Weights of a small GPT-style language model, trained from scratch on English Wikipedia: vocabulary 8192, RMSNorm after each block.
Each number is 500 + 50 x the weight over the matrix's rms, rounded and kept within 0 to 999. Layers, rows and columns count from 0. Numbers have three digits each.

# up: layer 7 MLP up, 1792x448, rms 0.114, rows 1440-1506, columns 128-191
# down: layer 7 MLP down (transposed), 1792x448, rms 0.105, rows 1440-1506, columns 128-191
# gate: layer 7 MLP gate, 1792x448, rms 0.11, rows 1441-1506, columns 128-191
up1440:410481527534545457463473483451521506495495588495540499457564401492479502454515524560499441549476521472467498459447479520532553545486487463499506463551474485562600550476509514433466466463538522
down1440:473469536453438523519517501471478550519483506516472445507514474499443464524490480422540450426496461478571446561515574533500515518465426596534516548439459455494425490497514487567551485422484418
gate1441:538395454541478522483429483590548501485536523491483522528468523544444442520589441501471473490401596506421481553555442539490462483425578519466404420543490461514486462514518475450481452435491510
up1441:445424486518516613561532505399499410587605485548467429438548467469476451568476494520467480501533626537528458616493527534529557479486460529531387542442467564535450498487440571458515503453500451
down1441:495487496455491503457443520453470466392458496510539574494458462443545433480527467503401485517456454476506520422459500524510406485464535476505439445536510459551447472431539385504560511431615523
gate1442:558420505547546417478535459500562442512411592432471433578469568521441520450413528461482454532438531515470488615499487447517550456525410509517515569483442504465461485528492451506418560500497453
up1442:469542531550461624580541504533448571512476436494533480559535451467523552550495532547607544590440483533519483482487499519390500488671387502532485480526477525509434521504536524475507516532606559
down1442:522425558499487407392470541515460473406487541450546453557497479599509522394560561449515498470535456467540515505433566510517527518529442513550538406448446490475529488422506481541573512349443441
gate1443:489478466523487547501497518515523641445594540528513524512452498446528568431470458600459397440503450464354465483474491499501514571529508489443605431485518545427488442482555516488487486563548515
up1443:566552481515552545473594531452456530488593497459392459460530519572561551520520436493490407548552569507545497542500508391597396491433567555441506534543534425580469599548474430460474469502496425
down1443:462544529533522423560474504491554446523425460558488522567388453424564485449418554509495476466506482547495504497575497585478585566445454456563553489516473561475539500493512475458602481450474527
gate1444:430480465505527509490446478543544438529445558448478516469449573562472536507560567486497486532509577462551418468488525546532477527565518490497447459538459550531440576539429529497465518595516440
up1444:475533539443487572526575502487551468512567539486469506481492473509523451520481546478442569472476537512568466453527542598473483441640419501496563535569484495589553583517494490524368521574472402
down1444:514484602491478488488378417482411563532511454617502384473442416484526524518564501483542483474412445470509510444545448446625523396514445501564496496467493497444490488505549502610554461421485472
gate1445:572495493457590495547443561491553502515526497481465504490479530535523522490480504451603442555486493574479454523647482446489486492528482534485492517450501582473512486541531498492509516452511536
up1445:519544467544425419485427465504509509533520483475450516493463522405523533498586461529518405485557492482566467487524446529475588554531502542497465446517499520469465392502551453530449530573628498
down1445:465424572532526515505503413522455534467398436508531514540496504541418538499550470480487511486473541457514583511438547528544607417441405571504540538548450399532543486476423515566513468485453470
gate1446:500519531480505502406512468449480564636553548509593566525360535551513525579548498502470497503466509495580451488590433523415463482467542490428575545497409536518576560592407512570575563436513515
up1446:556587498507597615411462475518473608459450488555603574591441589601461464518410575514543566491504464420538372601510490593399528516560522608549553504525448562482545559543390542600506660448558514
down1446:373560445511431443508535371525544533578529488496504573553543478460544529521606466442566533509498512510563545562511436505465486447492519568394559477452516503552531553510468516575454471498468464
gate1447:560441501521445461489536489497531441476502488534517508471441506424513468445518453570455554373537468570501525481456579512469562620559563473529538516489493566459541509407503497482533432524578450
up1447:485498421513509425420546511560468429505509499530572465522416497503567499552483476441551571517459443551503565565519513466520433464457457524455553498498526544479535505408485447497542548477475500
down1447:488569477520494513559379456447541523461459473496512477488563507532421542463515621574441496512530530518542500466483405518465470432507517533508448476506523416492497511595530482464471531479537517
gate1448:430503392462509450515587542557483485484482544550525476591491435482497518486451479468472489430484540502508478534457514400407428553488603526469517545498442465454580438543570502506488484500621516
up1448:490457480524508476454523467516500455512517578474472523516501493484426439570485493510517510495451508492523446480473515521610478512514550413601476476534456543482494535536555513469500567462419483
down1448:519523474526437486488453486436518531530484424507512439505465551514545544465530521483498459439527506475414547467448578463486490550434478502392566466442481374553495428453507439550515483588551490
gate1449:418515341478465487488585478441478507550461439498420383523529481454519511431519509522505421527516591489422556535591509511396463538461586524538496483541595592470454564584466547605511513555486509
up1449:499429494472485510471489511574487427467496580426426486468456451442553477615466460489537496496587580426552428501534518509546464457492486469557513491432548460569521463572583490539442551433467465
down1449:501461457420540492514472413436425531465467432482541469419510495525467449468540515529507473508486489490453545370355457477482460439511548516418457493564536521475478589510499507461613500447464449
gate1450:518548521459319437444570465463539487537419484519545535472484486571483524484496465567637405563463525464525508546450593505521599555547454439511523424457411502550576463550500501488519464495510557
up1450:550535475559545502477464444598572479551441577510445565480463578480445543530505465526489574455499532545498484547538408504464538604576475464574434472429547534441544610533492412530473515478509502
down1450:478486499558521593434545457494438579472520499669530581468422407466502600508452482544513442508462530421482504420433457514544525486507346500471511497473596367476524421538482477466554462424458515
gate1451:402457511504592492492552448516531528563596534501525573494571461515492583515490473447459454507453528527464490549546451503476516534546580477454447488534576537517447443426574530549470444619390488
up1451:539520431479491541514428482616415515502595536432555523537448498526489508494430439476519488527597416464404527418526453495443571492503497438495455574549479547459591539544483556531506506493486622
down1451:464505513546578498429509446564609498486543523461445513476523472498501510516521546460464410451451611529418529527499492445451549460521512471473573461511481461562517422500576509459468436494442437
gate1452:556518527458484479404489512498446501506466433481565487466585538596420586484516436559455456419465494526526421548392479514539571530521446460523539511539492487516413560504511504496532449479530461
up1452:468469588539495467486575516581480508392496512402515433463424446595497451426402486562535650508440546548449476457458429519475561504500474510537569543489500560453581447504426375440496425556500511
down1452:544580533431421489470592558574461460525515493470576501532547576475506581475563481483544484498520511629586576554435498549491506531487516491534601496467533420559520537548560554611476511541607456
gate1453:409395493494560519495582488555445422540563513503553528381500520597445483430407516558577469414492483467468489513521479445488508488515515587509498530461515474458494570590584611444534457453405479
up1453:461464575543545544644513478493531465418502439497500604504585488500478543533488483588527466520516481477515428538572490423631482439536450487426438540537535593487476499491485531456536535426425509
down1453:515535493523513554522544520631387524499479556513560530445516509479479473493491530526550506484543542457553577529557542575449442431516527483615563492436537529549450500512503530354565488483454484
gate1454:515460479581540481448513470541434510596500528567519432608533499535419458439543613510475488522551538491455509580502503469435455515562502525579504523601492480509487436530483537507458448540535456
up1454:482488517489526502540453432560436478506584559519443545508550497516442498488538501550503529414544571562458530536546439578411513551471507480547576506519482495503447434481543473455440545562449480
down1454:482501521530485483449474444535419501531488483520515468521500541475474472662543494437474474478599499435504406536435509514510474460619497522522517499488587455479513455422451561524584557495501433
gate1455:514498496502592510530466449579498472516542507440567521548508496578507540490403541483500536544451541421461430481501490458476441472512534451518511497488551397536528529431507544549468555618496461
up1455:518489413519460492626524438464517463404442494574563554443564456429522502475557497440520474530574516487534477433539478492465543525573497594482500463498474484515514587611570462464485560458511545
down1455:450424439540450496396564569534493496575480463459461504386505524457461547472489453532463576523500503567486406594586512558509492486538535465479451544465539503534448502467414506495425449489462417
gate1456:529507476511507494497510498512466459528528488517438522444481495511507534520561566513572516458456391581493407589506524472554455488454447424511530548480332463580513568524518514482573468520513481
up1456:552420542510527510518611615401606485473530507589559443541433515548521608557497488487606543433500510500474463371524471526503573533536492436530382504457525515460559483499505510479565509493583497
down1456:486502474424555533553439519566419560487529415455527475559438547495518526463388412422491538545521471523543446544605461485484455566534522484523530562536507568575634518485500456434501500446497561
gate1457:509493551523539518424533581533472483491485505471508497484539446443464408434561411527576483567512478481456476425394535468542487501552544612577442522477467589483544419448459555471502498456563592
up1457:457512506535459550421525455568501458521507410477504421540487471420536498401509452488558603495504542427450503548483463496493529525512516509453475430561418516532533436534589535482467564474541439
down1457:597496416462453556387587525518465538498522510528477441482549537643534460470486499541579435453544528471498387465478481468519529474453491605507597462613554526528505547522477525544562486515456602
gate1458:578517634431551482517508476495461484485563600566568402550527478577486525529589402467520445551429483520502467427475568457538448579447559538536525482533451516489515564577420548452422425635491565
up1458:461429609538490510540577491560506518540408587411548409493464511449619499583399513551468356391538366582493493620528530529450493509452540534554595527427385543512474545547499551479460468575393564
down1458:468549463510533519507533506501531422516529385423481530538455532426598392527333527556505525427537583467442573533478504503548494464481442439577541539525474555542436453563507532478428614500521509
gate1459:544384453445477571514523507512474593412480408571418500423421376481453430508489487511511523520436402502489417565462452450539476498549597573474451582518486534416486471497463541443480563515479441
up1459:554397392433464602531590414540415533582492486526481525549512476506388557487583540491501530566517455535552475501419496527514549532439543551635475594567463530477517601387375482505569474554472482
down1459:562560554475584527471487413467445504535511491528414490507365441527441403527544421524542491527485602555547447372489528447526523523494504528447478418514691562418489584543397511515530419514485459
gate1460:471584583528440537565531447506474476433534602593495480455512616514531543508576575619406457489499504538496551476491583470464478503568412524464613532514620504566439526451419500466483468418402477
up1460:492514521478484482517450492501467479476544454500465602489490513508506446411515503561541529459414540446499471589538517495539504453503567411522486477484502432483461552428522464491475486409480458
down1460:514549537510503400543402504449426526471502495456497457517568456488507552558542557560513443513498518484460502464470538399497498511546551520508495468560447547448535398504507523531568545530614635
gate1461:572516527561495517479502491516485449492472566536562487469467436530391526500576522514427538508514523519421480487411432441463536590644505527507485484425447526508568519481434459518504503434475561
up1461:523552531475481548510413489434399487522403495544550541530409546580428522524513539558540530487504596501445537530505483464548513562519529405460555456460500485422581518455427420592495500465470526
down1461:495439427563497547441599485524513598464513415549485490641516499434612516475482528524460455427450434535509480480476461419458523527538434502476469486465401550519583586560513461476413435502581491
gate1462:519529620534454467534457548451484461640506490591503456450388566388507604555445539510501478513497527579459493630478509408540389444570463457486575488504450483444546489484476423612547520573560461
up1462:493305488551498537530414450503465436563498477530502516521535459520495583553471527526546452503574545556457507563440533361604442527490514511472550414491518475424501612402644452458540413469516455
down1462:599629488451630485406472575602386532502464589595571446553504515437438563515383525557475480611489481592634533375502536442446588408472500643519542528548427647540511484497422468535541393450463463
gate1463:426548445500511422484532454564544520500460532502502514569527412546522502555558447533526494497491413402575412509459497521471446539553525433474571490567439507464480412536532481543501428440433603
up1463:494442511510422544464537514471570458474477561592476524553503478449505557506526511428594416427465452476550478492557480622499498553537517580592533399477585500466424476503480476510526474454502456
down1463:515558467418437559605472485533487479491402517569517424502448478551487553430516470526470471474466445534486509544555473449474508538463409463450438440464525491515595524471567508511496592489606468
gate1464:470566484535384516481552541530456577645466550495491515620547457487486511509528566432524449493567545509419476517554482393451453483490542538529563537556541519476471447493389451540499561563578531
up1464:459625444524554579560530481549505539474467475459485582377476561461484615526478581432420532356492567473536506450519560410484517618501477506483417397491529499419490570532481450544507399495346454
down1464:449523480486564434520489490493513453513494539546481369445529467498559500582570488667542493474474479512547406466448537466425570405509526511578539651535498584553538521473476533522473537400549511
gate1465:507439469525534553507554528453481466460500437480523469461552413540510445519470602541548521502552613487572499464539521542400494489545471520618503486531477628580503521534616529536439511496515457
up1465:558441515479519482528434549523528558394579502485545518425476507501569506560500553515484414540515467499519501443534493504500449488516444586452533488433534467563479536508436518498572543362570548
down1465:445409506508442543457505486573615568511477534480428613436500504440538493485560407422453510482488524394556536540430498507462406473475539484544596515536543487506498489388510438453480490535438510
gate1466:522533473450403426463553543509563465424418572515472425522419420479491473660461576520445501419501546502566522456510512538544461533440449475503585479568583455599581517548441540535445492486467460
up1466:487602507447537513513497496499440587490491442531432418536557410439627529539427533545585489525474559523543380471520473415449474473512587455521587535446372534442534557489532483577523545529545474
down1466:563447539522565507467571510434510551475453482409515572512474534504469497434391400425574542564464555517536502391435456502494469477486472625509507532450505507431438570496501545503407466527514607
gate1467:481556437485545577443584486438533537521463587416487508592434588494581520392469607487536502478470522448569502481486447460444561573500449446528523485547489450475520457539469514593530547544521469
up1467:521416482446477463594479421486524435492399510440570578538483481440476581472559543500547471511453483526533427473457417520446510586530489410525481470530477505488447482588444474475434513595461552
down1467:512568518506456525528514415446520523496540453517516474569414564582585477591470477500465520474483410440539456581506464430519568488435373447468495567568530432528476526563455519524528469487493484
gate1468:472466457552490435547483479418509472482492552416473512408489489516500543347518464553453468517498550464397558512579503459445532587498499490594487493487469436397530516516477523469441560613498538
up1468:442584513549457472426451565474549518512566554417453461487491478470507395476514544459471536477480451479590482471450378549524505511368407503530505479468532514466487439459498586428462522468449540
down1468:489442445543481456522501375513450548478433564511554464490415472502431586470523430533498470540484550487451468549565570454533529511546553530480540438564451498501490557464466550570536452487532518
gate1469:535584555516521506572471455546475499510552539506512471623440490491514469514478493589523498435508417476467529498488485550416499510471525488435536501546498451485533527611522494475478625534462551
up1469:554493476509471569494465529527483503517518453515567520430500458471428509547503476396540552560569554498505501550515499431533498456433568478480458561396503591501523496519473556500511446549483472
down1469:443493574533500471543523472522499513560501507482466452508537465485567498451578518504392489463512449498456500514483487471456491564514535512450528485486495463455599524472487561458478576463537519
gate1470:476651540610509495331440521501524498494595498500493498438541564565481518438452427474348551457532524444562431635475506494497496445521464524543395582562484537535459487577516449439513549603501559
up1470:470453438521551539508602610497450610490554561552454525502475429500500476476705413498560500494470569495276556435410580476557497503581550517473420419467473415526522579513382503586504494427554497
down1470:513582637565506465519489526533408572508453487535622488532422445611482474475450390456501591602457560471514446566568512528434539458546459512532473567501512555490431435496478493466555549522516535
gate1471:410540432499424521468493499454599518566515462524465538475474408479495521560559469534520478486521586513435459503593519412476564539543510451480455508508513556524541506533489430443409464446462485
up1471:492548495503466520465534443518565403466431472523498413550605490512447463507570488543597484454534465449524580511475487565526427528456507419514432487471545517484465456458459438523464481495500474
down1471:503517489460517437475449516599541469469474511442491533491492488563502509456467514448474474499483552501469473496487438464517526431509505454485486512592499519492579512618579577423483507468549434
gate1472:482580482458540562492521461579473515497518539491451470485468514517507525591557571485493495563458529528499460526459470587491587587483500505521423472443469409483518520473610498465425472478479536
up1472:555514406488538554438493579586535557498510432406466497458446492525574506415588514572467534427520602513471457433467462492497445560442448501511527517508460352487498538515462386497547490570528543
down1472:472488416530485520517516455526451509467525474445554470495531529466420506545473572427399521607463493545388529565579480507447515490452566452555498538509525495513530537484519525458561511400486544
gate1473:495510508503516522524468577434490414496479445476520451535481421436516486363538499445485520447501542534414429536429512550464493447420457413469421467550495435480531519508414539536460574499471410
up1473:454425542490486514536494456608392466451479417569464484480515473531619522554503542627595522516390555522481527502517587559479460477496560442557490424523470554560536501490469556464536397494519566
down1473:482675511431494471449491509483451472489489471472511491462440594472449599404466532459479434496557394504497509469463519480484463431472474511489466497528543456460510469565475486528428493527452521
gate1474:531414473533503497505474461542528470493385489436528519528541421431504410472598462510533387515546513550599564495397551468436549422499471477529486455465491456554546550517546466480452513531482428
up1474:412491488553538553466504610500593472455546459563533566503575529446446450562516546465492517502507545559566460534506400539521540452481558545530592446451427503499477530558446563474524481559538465
down1474:495493473562476563522569387491564426431411497466507478441478503613530600453505414515439524424576414427579514562421503521448465433591560530408463554405538542412510589500603454463457489517529497
gate1475:478522527523477547462538604450426482459508402531572513632519399526467544539454504541460489500548456508423485444524584498500486551513490415435462495536394469433512506511437480600472433554512491
up1475:469476461516463488503570550541508521464486517538395492505491447531545522569453575432543474431489391531525543448466499496530492505467619472530502421470501495549629572511565516475479497496436534
down1475:534461550477591469467443416527521497470445547540522518490443490537533484495429532478477567537567452414497479499457471503520501450554459519491625497378450499466523544485473555458546455502517545
gate1476:536552577510498446507444560588445476520541511491541505514388512596529506508537472551475429488463565358476528566593474578419472550508515468415564393472491533501466524446501522511572542460449561
up1476:531526469426540495545555417425471475382493427486505507664516546546503514478526606489555432500454420444597481484478466465475538458486539430531425621501507466410499550518536438587618505392507577
down1476:498411570499536620538570391391513431615528584455476456476475585523556503533487442622484602505543421537541443529532512369496393572511514449444577562502531557501561432550568526508475500653582430
gate1477:490587481547499580436567575472501476476518522493518497603561446498570500493528491415423474525500535434578475455474555470580542653515473513451482451582498535440398439542473436480555490460566552
up1477:463471506641514476497577444512525635474333455486439545507514577523523472549485453561507481476438556377457528535498464428496543456415574574524516565468500559519455473441546481441512492567470554
down1477:524436547468449574468560539502546354422497478478541482532527434514547409460429501530475500500463558523519549507497511479557534574487461474551396529506512544464428492559525457471510605428418491
gate1478:470526535615454453502447526528478520595510530489394560590490465451439586582432490516427493561526499464488489447460512509519442498538459524471540424452580579551490481487480501438479534496448536
up1478:505503474513564525451530477496507530495565627457572524465501502527531509456529502465469506481461580438501560528489533462515599513411421440463459559469564484469519438495492412516442454456578484
down1478:367496494445563470487492566491470448470520521462572512447575540539474527427551469486573542532527521460516493543575448503524476469419539579443566566502405635451531474533525458506484563522534537
gate1479:432558520552562503517495495458531506409600582486534600454478479527467462478513407499543478514537415566508523545603508427588472464571437380551521543463509479557532493504437465479476574437461447
up1479:579543519507501480432402519425526519446522545512411438575387583542427429459484458523553503564557427574509504457573544521463547553377537500570512540529530522491476492471437582540580468431485587
down1479:480449541454424532569513578517487523573387462453542529490552491418535468523450554463449500419427538466446488467514472502550584477510523555410374478561505429467446511420599465549575509517522516
gate1480:536505481533501467498625587544509570513421531574516548431500458528525530445499571438541511489526489512510415497522540492460516433489428543503418476462493411537523465449533530455622484500497484
up1480:527518521426538517530568514456570489448436519478539527484368385506464391485507555513534519530449459469496505456622487582488591513389487481565511631447494553526551496531498475419504468438453450
down1480:463425491591495477548407452604512486452496496518491517509549487461542587486459467477569511436520501521596430506480540509497401514549606498438502489543525525525504484499516509579536505491503484
gate1481:527427483536447503395491509489488589592524540452437532565478522560506569530527517494540440437492569453560489572618543507547462506527483561474536512486515469394462525427527537491448494482524603
up1481:564529563494550485550545506441556481369511518570435497463429526566489563514470524434529450544489500611477529445459440488538457513597445559464510557561486560502535517494567481494582565501468521
down1481:454428519517466540460503445514421534565529488485561485560519494525489478530501500556588536465563454478560563649526509521486597471509606467538547479429524463524582568557475456498462467463497496
gate1482:446519461568558501490461464548519449532488421527573514396585525429514450482520540523463498509481511467580466504574441420454474572489482486601516455520415473513516438535462534548494417455460533
up1482:576456496516473540457481520491543448398504479483604494435593548544544475410443470511524453485529508570475522485474497591497540442458517554592526449453528466404525560584563510399493418409560558
down1482:468506479380563442415496530542448516542504528491443468505481531442479468508480488457526520485461483549534511509530499526506470497464409501557473711529471514594474470432486504483465448594502529
gate1483:527487395566434430401412507463406477427476545528510384564474561404455505499520458495476488422501482514447470586561463469529566531489399538461411559585521475604422498486496401565393556475534524
up1483:539528473513436392542500514480562505356533466461526544485523376524523507555426417430591456518523519493545553483499581501479535448436500439412530494491504507534460589557483527578409456442507519
down1483:511360532440586516408414486527400563497497577618415516487493586514530498419518503557535523567479571574515513427408454487505387389594526566521524490614487566591505487433534473549425485461569523
gate1484:460484484493499445531518512493500503423519525534478514549509459630491367572461473454452567476525432502477520529490477549517527519582536402536506513505549536538502402523528599512495482458417579
up1484:553513540472527499500580447537534589474558466484587573491564561429449498471543528521499540527572484507514454481456518500584581497513541517576488536490520515525564511545547547434516541569511421
down1484:451424497528479516491546529503567489475452493526514523513522469477540489463484485492494559453493425467500563628564508568504470507511470394503586434434480473482564461532560554567495479493482484
gate1485:524501514502462536519513464594487522503514562493412406464459556545465477519518456451455436437544459544575397497562520537432484471446440462508465442556470528404459469550469530477493486477516449
up1485:515524503558434573549494409502520516513465502534525481422535512500464614459424446452500470492507419530514472488539492539432526517421413460526498584502466488464505507506573447378479503489598559
down1485:523485511512521553411539556400502409458397472553554478632488478549556429391487518506587493532595476540408364445546424393507445467558580533489554506559604645426598445446560489526453499548570541
gate1486:487485584424412445494516512452434558475492530494514441470540484492563398514503467526559572479459580549594456495515512500481509473470473480440535518493567530575463524497563417469519537486427428
up1486:459510502546491476550431496462474472461522547464498474464530514439452467452539529537474618480494576427504510503475472553486488457514511458460527512531496516486461463484433478463532545483528578
down1486:525525453397482511497495578478503484465460486464522518427478522454531543521541532508607499519507418638492515453497493452412540516532613476480476451463627598495473563495589484541532538497413481
gate1487:394491509508485477551529453461482490484546532492473544503494488540538493502514540542461398499536530565414505507458486428563476476479536441520442438443499557557508551569602513514513461460464477
up1487:573455453412494493522392395520470490483538475529477499519461465495436568468578468492509454544523478565495435450580528494483465469492465513555520474489519533459535532511449522523508490468474418
down1487:541479457543491501525536540526497521554400435464552540463412472524540553454428498518533515545464521437536521550474469520518462500514489501453509419452456452543470515460523531445558475589387434
gate1488:470499516512463478602416488470448439470440484423489477572480587470501493513483485515551436507484510468502496523522443531505473479491596448631433542520563472472542501541465502409451564518512553
up1488:511475561353510463558456561439518560442552459470525530581512528496549439510503516478508410502439535591504451511464545533449598540484512500462551472453456464519555514486483505475530603564441542
down1488:507510415472513526559466425420546508578582398535513538543461521453517501575499519399435593552450471451531519516501465471529484483535545517605475495470459513514490477541439584447615526547516498
gate1489:448480475504490519392507454515501527402569535474597567540493463498488499501510478591463461449589521455475536441492505581503471512556431499460469396532410442549455484499538483470526483409516484
up1489:450524585501463431543496484423519509540492530476450564439472535597553553418505436527519521530535471525558529494483500539517504480539478479540442546626544478485581535557548534506510485507498509
down1489:493512493530534515536443692477519464588480540485459519508494452484449500496535508431532474428513572502456544460438552510484429506398535530487461466460498477515525559385503510471536477467464522
gate1490:538499509530435511460582529554494473515489538465486468535626525500537456447446496471492515529582559489497446523470482480440462583505478549405494525496493360418463458526431603492555527384508437
up1490:427443404484468495532547523485463486531533494511423497553497488446582451566421441487412493459492555540474540517542563437524494499421524491554476452501455510508551522535498479481505511523471530
down1490:568465535507530414534458473485486531495518499563475510513529515460507464543550523470558477491478504546529484510432523539603500463562476584536511617598515488451568430460516532521491510484492412
gate1491:522458496470500427478512539474519485488622436521402471578547459523544477530505486480476507490461429551466491529514453491516518526459392499532450480474601448577472420505484539444436479459533521
up1491:453498535550527575553528546460469537533513543455416469442485457530542418495400457575455468430408568493422520511523361477488414487543437542525391529549551552508489520524526515545455445546538515
down1491:477537422462444485486472383580489343422502531509524519477496414528574533584489423514510522478528490545570577473482491401547456437563520485477475539434474523492502464513492486451555550505552470
gate1492:505553517513480491491554576530407439498472569471578465461525406508488450375519552513427498475428533585477462459486534530478549484454470566516503491484393492572477468449565545405437509587525569
up1492:452558491480518441498508553570511544493397471518488436536475494465505479511487474458528474527559517530438580452445483466412382627512516538644533512531521470444514525460498569534602575624480553
down1492:559500487475507452527471479429480516564516458572590511515397476511498537519525533563497498470470528513467488490498461510545546436459441550464544499588506535495513475571509637559425564452401519
gate1493:491609475558535409449503483584476530467480534496471531420440521539494522501526563501555414509484509496525412471482419428412554488517414503559515563576483546599471546443563518593546489428547441
up1493:596430518428399603506393484580594470451564531489651590551478438619465426590570526577462456493469465479462480449484501413597404553564641466432532542474464465465465514518502486530511560421545554
down1493:469605457526497475492408429538431459566518520459534441467551449639513526480527533470511496439452486568567513438513463425415591506517438408542531589513431446553512546579434344417597483478515544
gate1494:508587490468458549489511561513451470509551520550504521497516405492469452549470425552452528495477473553555448470553576481495528503549506495509543550479525558484530520586462527517441444477470395
up1494:511579490485562564500535506469434416548415468514449468482421541334519457458549479493568476460485474544507567472456375401510461406419464503519428412502532463463571482461527529452571519465501477
down1494:359461426527524516567496522514497496513476550508491498456644478570524465546509564525476463553526532479470491508489548563478495517561599486579464467491449499527537599497531492475488420473489513
gate1495:534539579482462528493483509551441460508456500496567420533460368494494479422477568484445504477411531522538460514516504490514545544538498482476523481515425383480520545472479545489460455493565453
up1495:517529459483514497558570480510544417480420463494429493473445428501488438487563582480499516472475550477539346496449512559527434535477454432569518450491531604467433523502491575450587425501402541
down1495:491486462505428575477518555561465541523508487479478469514545564466416497483500440518498455493481386550448545471495504521500540533441564519404424550511517483554491531533448439527467512477571428
gate1496:537537503494481467542567447525445433498505566388435568434459475406471492498492561589545522501491537527478541491417482452515496559473487408491512542489493530484449535517547474603436519512420496
up1496:512496522518577543478482470477640548592475519481490590498509567411472475569567445424581479519539494509508515502501480420476422499496522593510455429520586416531408467524421502460524512495537548
down1496:488485465502479460520422519455513450399419507521571463589527557579492483542451493458486466479444534496455538447425479477528470460580431426565565518498581551551474488450521471528502544487478490
gate1497:514451480506532509536493460517407514498463493463526617443564507439451555458426520484504489554451471470598417530561566535551570504449454479504532616438578466502467443474467462525408519443493497
up1497:470474513554439499503549464488488472512464510478476578423497470374501563445387478501545512498468461457587485550591556471493583522439494506511544591429546462452433441447493440527384477446408504
down1497:411503570529473520551560544491521529452535521499592429541478559514567547500473525482576390351488558541434545592557488551568534517458431503410498501537612503504397479459513459535480410485502524
gate1498:493529560520484425522500428483473572572493505522443415562443472540410456484512430536546485463480550501561567482512573516524452508477525489451413485504467541579584527555446547490467496489537511
up1498:436484511563587501513496485438545441538412514506476399480458572474517464464466514494587533636557553465462449453594545487490479471532402556556461560440561494608493563528338568460564498509456473
down1498:524573597474493562510489542485374535495472488471542543525562432508509520446556466539455474455497491560533509539442480490531513499495489491481469531486417513486442480462571490523438435457508505
gate1499:466440497503477364473519570575490536415478508522530518425472426432483577455609495479441470443553493505542400440545429414607426545564518520543495536457451546447437511479542453535458481505496555
up1499:417470401577489569492477541587515466506496514496533414520451538471563424509450443436438409493545589482561502551351441522444508466495474464451528538526443512523491492557476519529467499495522577
down1499:524482497454648499562525568449513469490519595486507436535542568477506463427455477464483559412474360426418502490423562463594566522510391544533571509559497526547511529542557520570509525503495556
gate1500:446535478531424463455526532485476479512444471439608494536542517462480530369523563464529582470541500492390532480550539482484476540500475549546516485449611487558492522511541562604468511546490505
up1500:533447555526510481494466454472455500472463532512530566553562494454512522480525419527431536463534471474517508532538471534582531511427469538509533489460541402510553502503446560437546429497430491
down1500:543516397469516384530524463540442566619563585451472545486563500497603530501473523490527467580456512486447528485496469572475501428538482435486418543455472601371550529459533495627525528520521457
gate1501:505543491507522413547468457529518464528542552509547530507478654501470496569493533495510490455516583518486417526517539508466476534508418502577462459522489510487527429523519490600433483530491601
up1501:564502548542549518507499517550490574431460452446517526511542523591544463439578403513456578536469447470512545506466463509492511606489462476463476538497452599442503490456413492461584516456516477
down1501:525517401519603540501457500593432464509481506497462458561469490473422586482497498510491468489394560557427411509518443451439475565520508598543479606546450483427480504540581536622433568479495482
gate1502:497540471574518487552446558462541547448583488588504478455530454507475509479392510444571496528476539470398518502567383560601478403495522491512466557556516374512497494496592508555412457458459428
up1502:494488500562476498527498547469494459573461518546528622496484403530598512539551458540477539572413527532615558513444427519440578464611539472583459476474612477563467559509617496493470536499543455
down1502:494504508388574533496484447459442442502483483543442528514552443627493542461503537518535432553574447397431472420528482506539484518422516497461491460524450522489458484516627506458487493477436433
gate1503:455464406485474456500594502516464448473459481462573551453600408459475480415477429533530448513432578506444515446511516472480530541442477474579524500505468505520401548478484555546584383401477471
up1503:515499531468524434508422513452508587415498393508591550517501489465439450542471467471545495554399518486602488521444440577470518461481459450575549529568578587521463553481479486429497532554478524
down1503:492534533534472508578568544502577502502442555424432410450502528482510584422475556468512544456545477518386445547453515517545577478477491535455454506504446481452494479588515596568445524508475517
gate1504:449507446573572537475572553485491531557494436493491490492431570544412502526478598519466506545516478526512539487591514428460510468470497473495435492441518566559499544587481477527530398501478525
up1504:512472477441555530490457511412462521344449585483474519476564453480467566494523526545476483525467444549501489485472426467446500571446516481462426539538492477506465459575506541487462399426463464
down1504:429523523527432468442483459533555465620638495466533493440527537496425466532492523473459556448522515453520562442484553493521494529473336470545444472440511493532476544396422456529497430574549519
gate1505:575541553535484517508486494481477477580386599488495509570512466463407491506486481495471571472505590552494445541520539466396398525558473507514451542452520447445444477436455494559468485421478487
up1505:476569519539522413437508432566481520558498512437450526505523483456435463606461541496576505486481530452505498466536529471526530479438563492560526507507495492506519457507458596468515485493532542
down1505:497506494406482639503528499513469573481510559535526542580461446543538520504540568507516508550541416476470525555467466528466469471462495470501447484485469536447474514474494408463443528514516424
gate1506:465575498599433534473568459518508536488504552511389476514400362431543527498491546494475532509516532691408501474473466484494531534441499521505492515483398510422548532540513502510504553487587561
up1506:464516692445543498428527532455481466449630482427566531459451426479577416437479501493488423441453534420463441503486524548515546485503521464565470414414534543482436436519368394494597397558451580
down1506:490494394506531440437576550547527447448422457486587522560549477452464507533622560389500464547561533329542407498498522544457556512529658518597606546466543521512524544477576546469567525494438483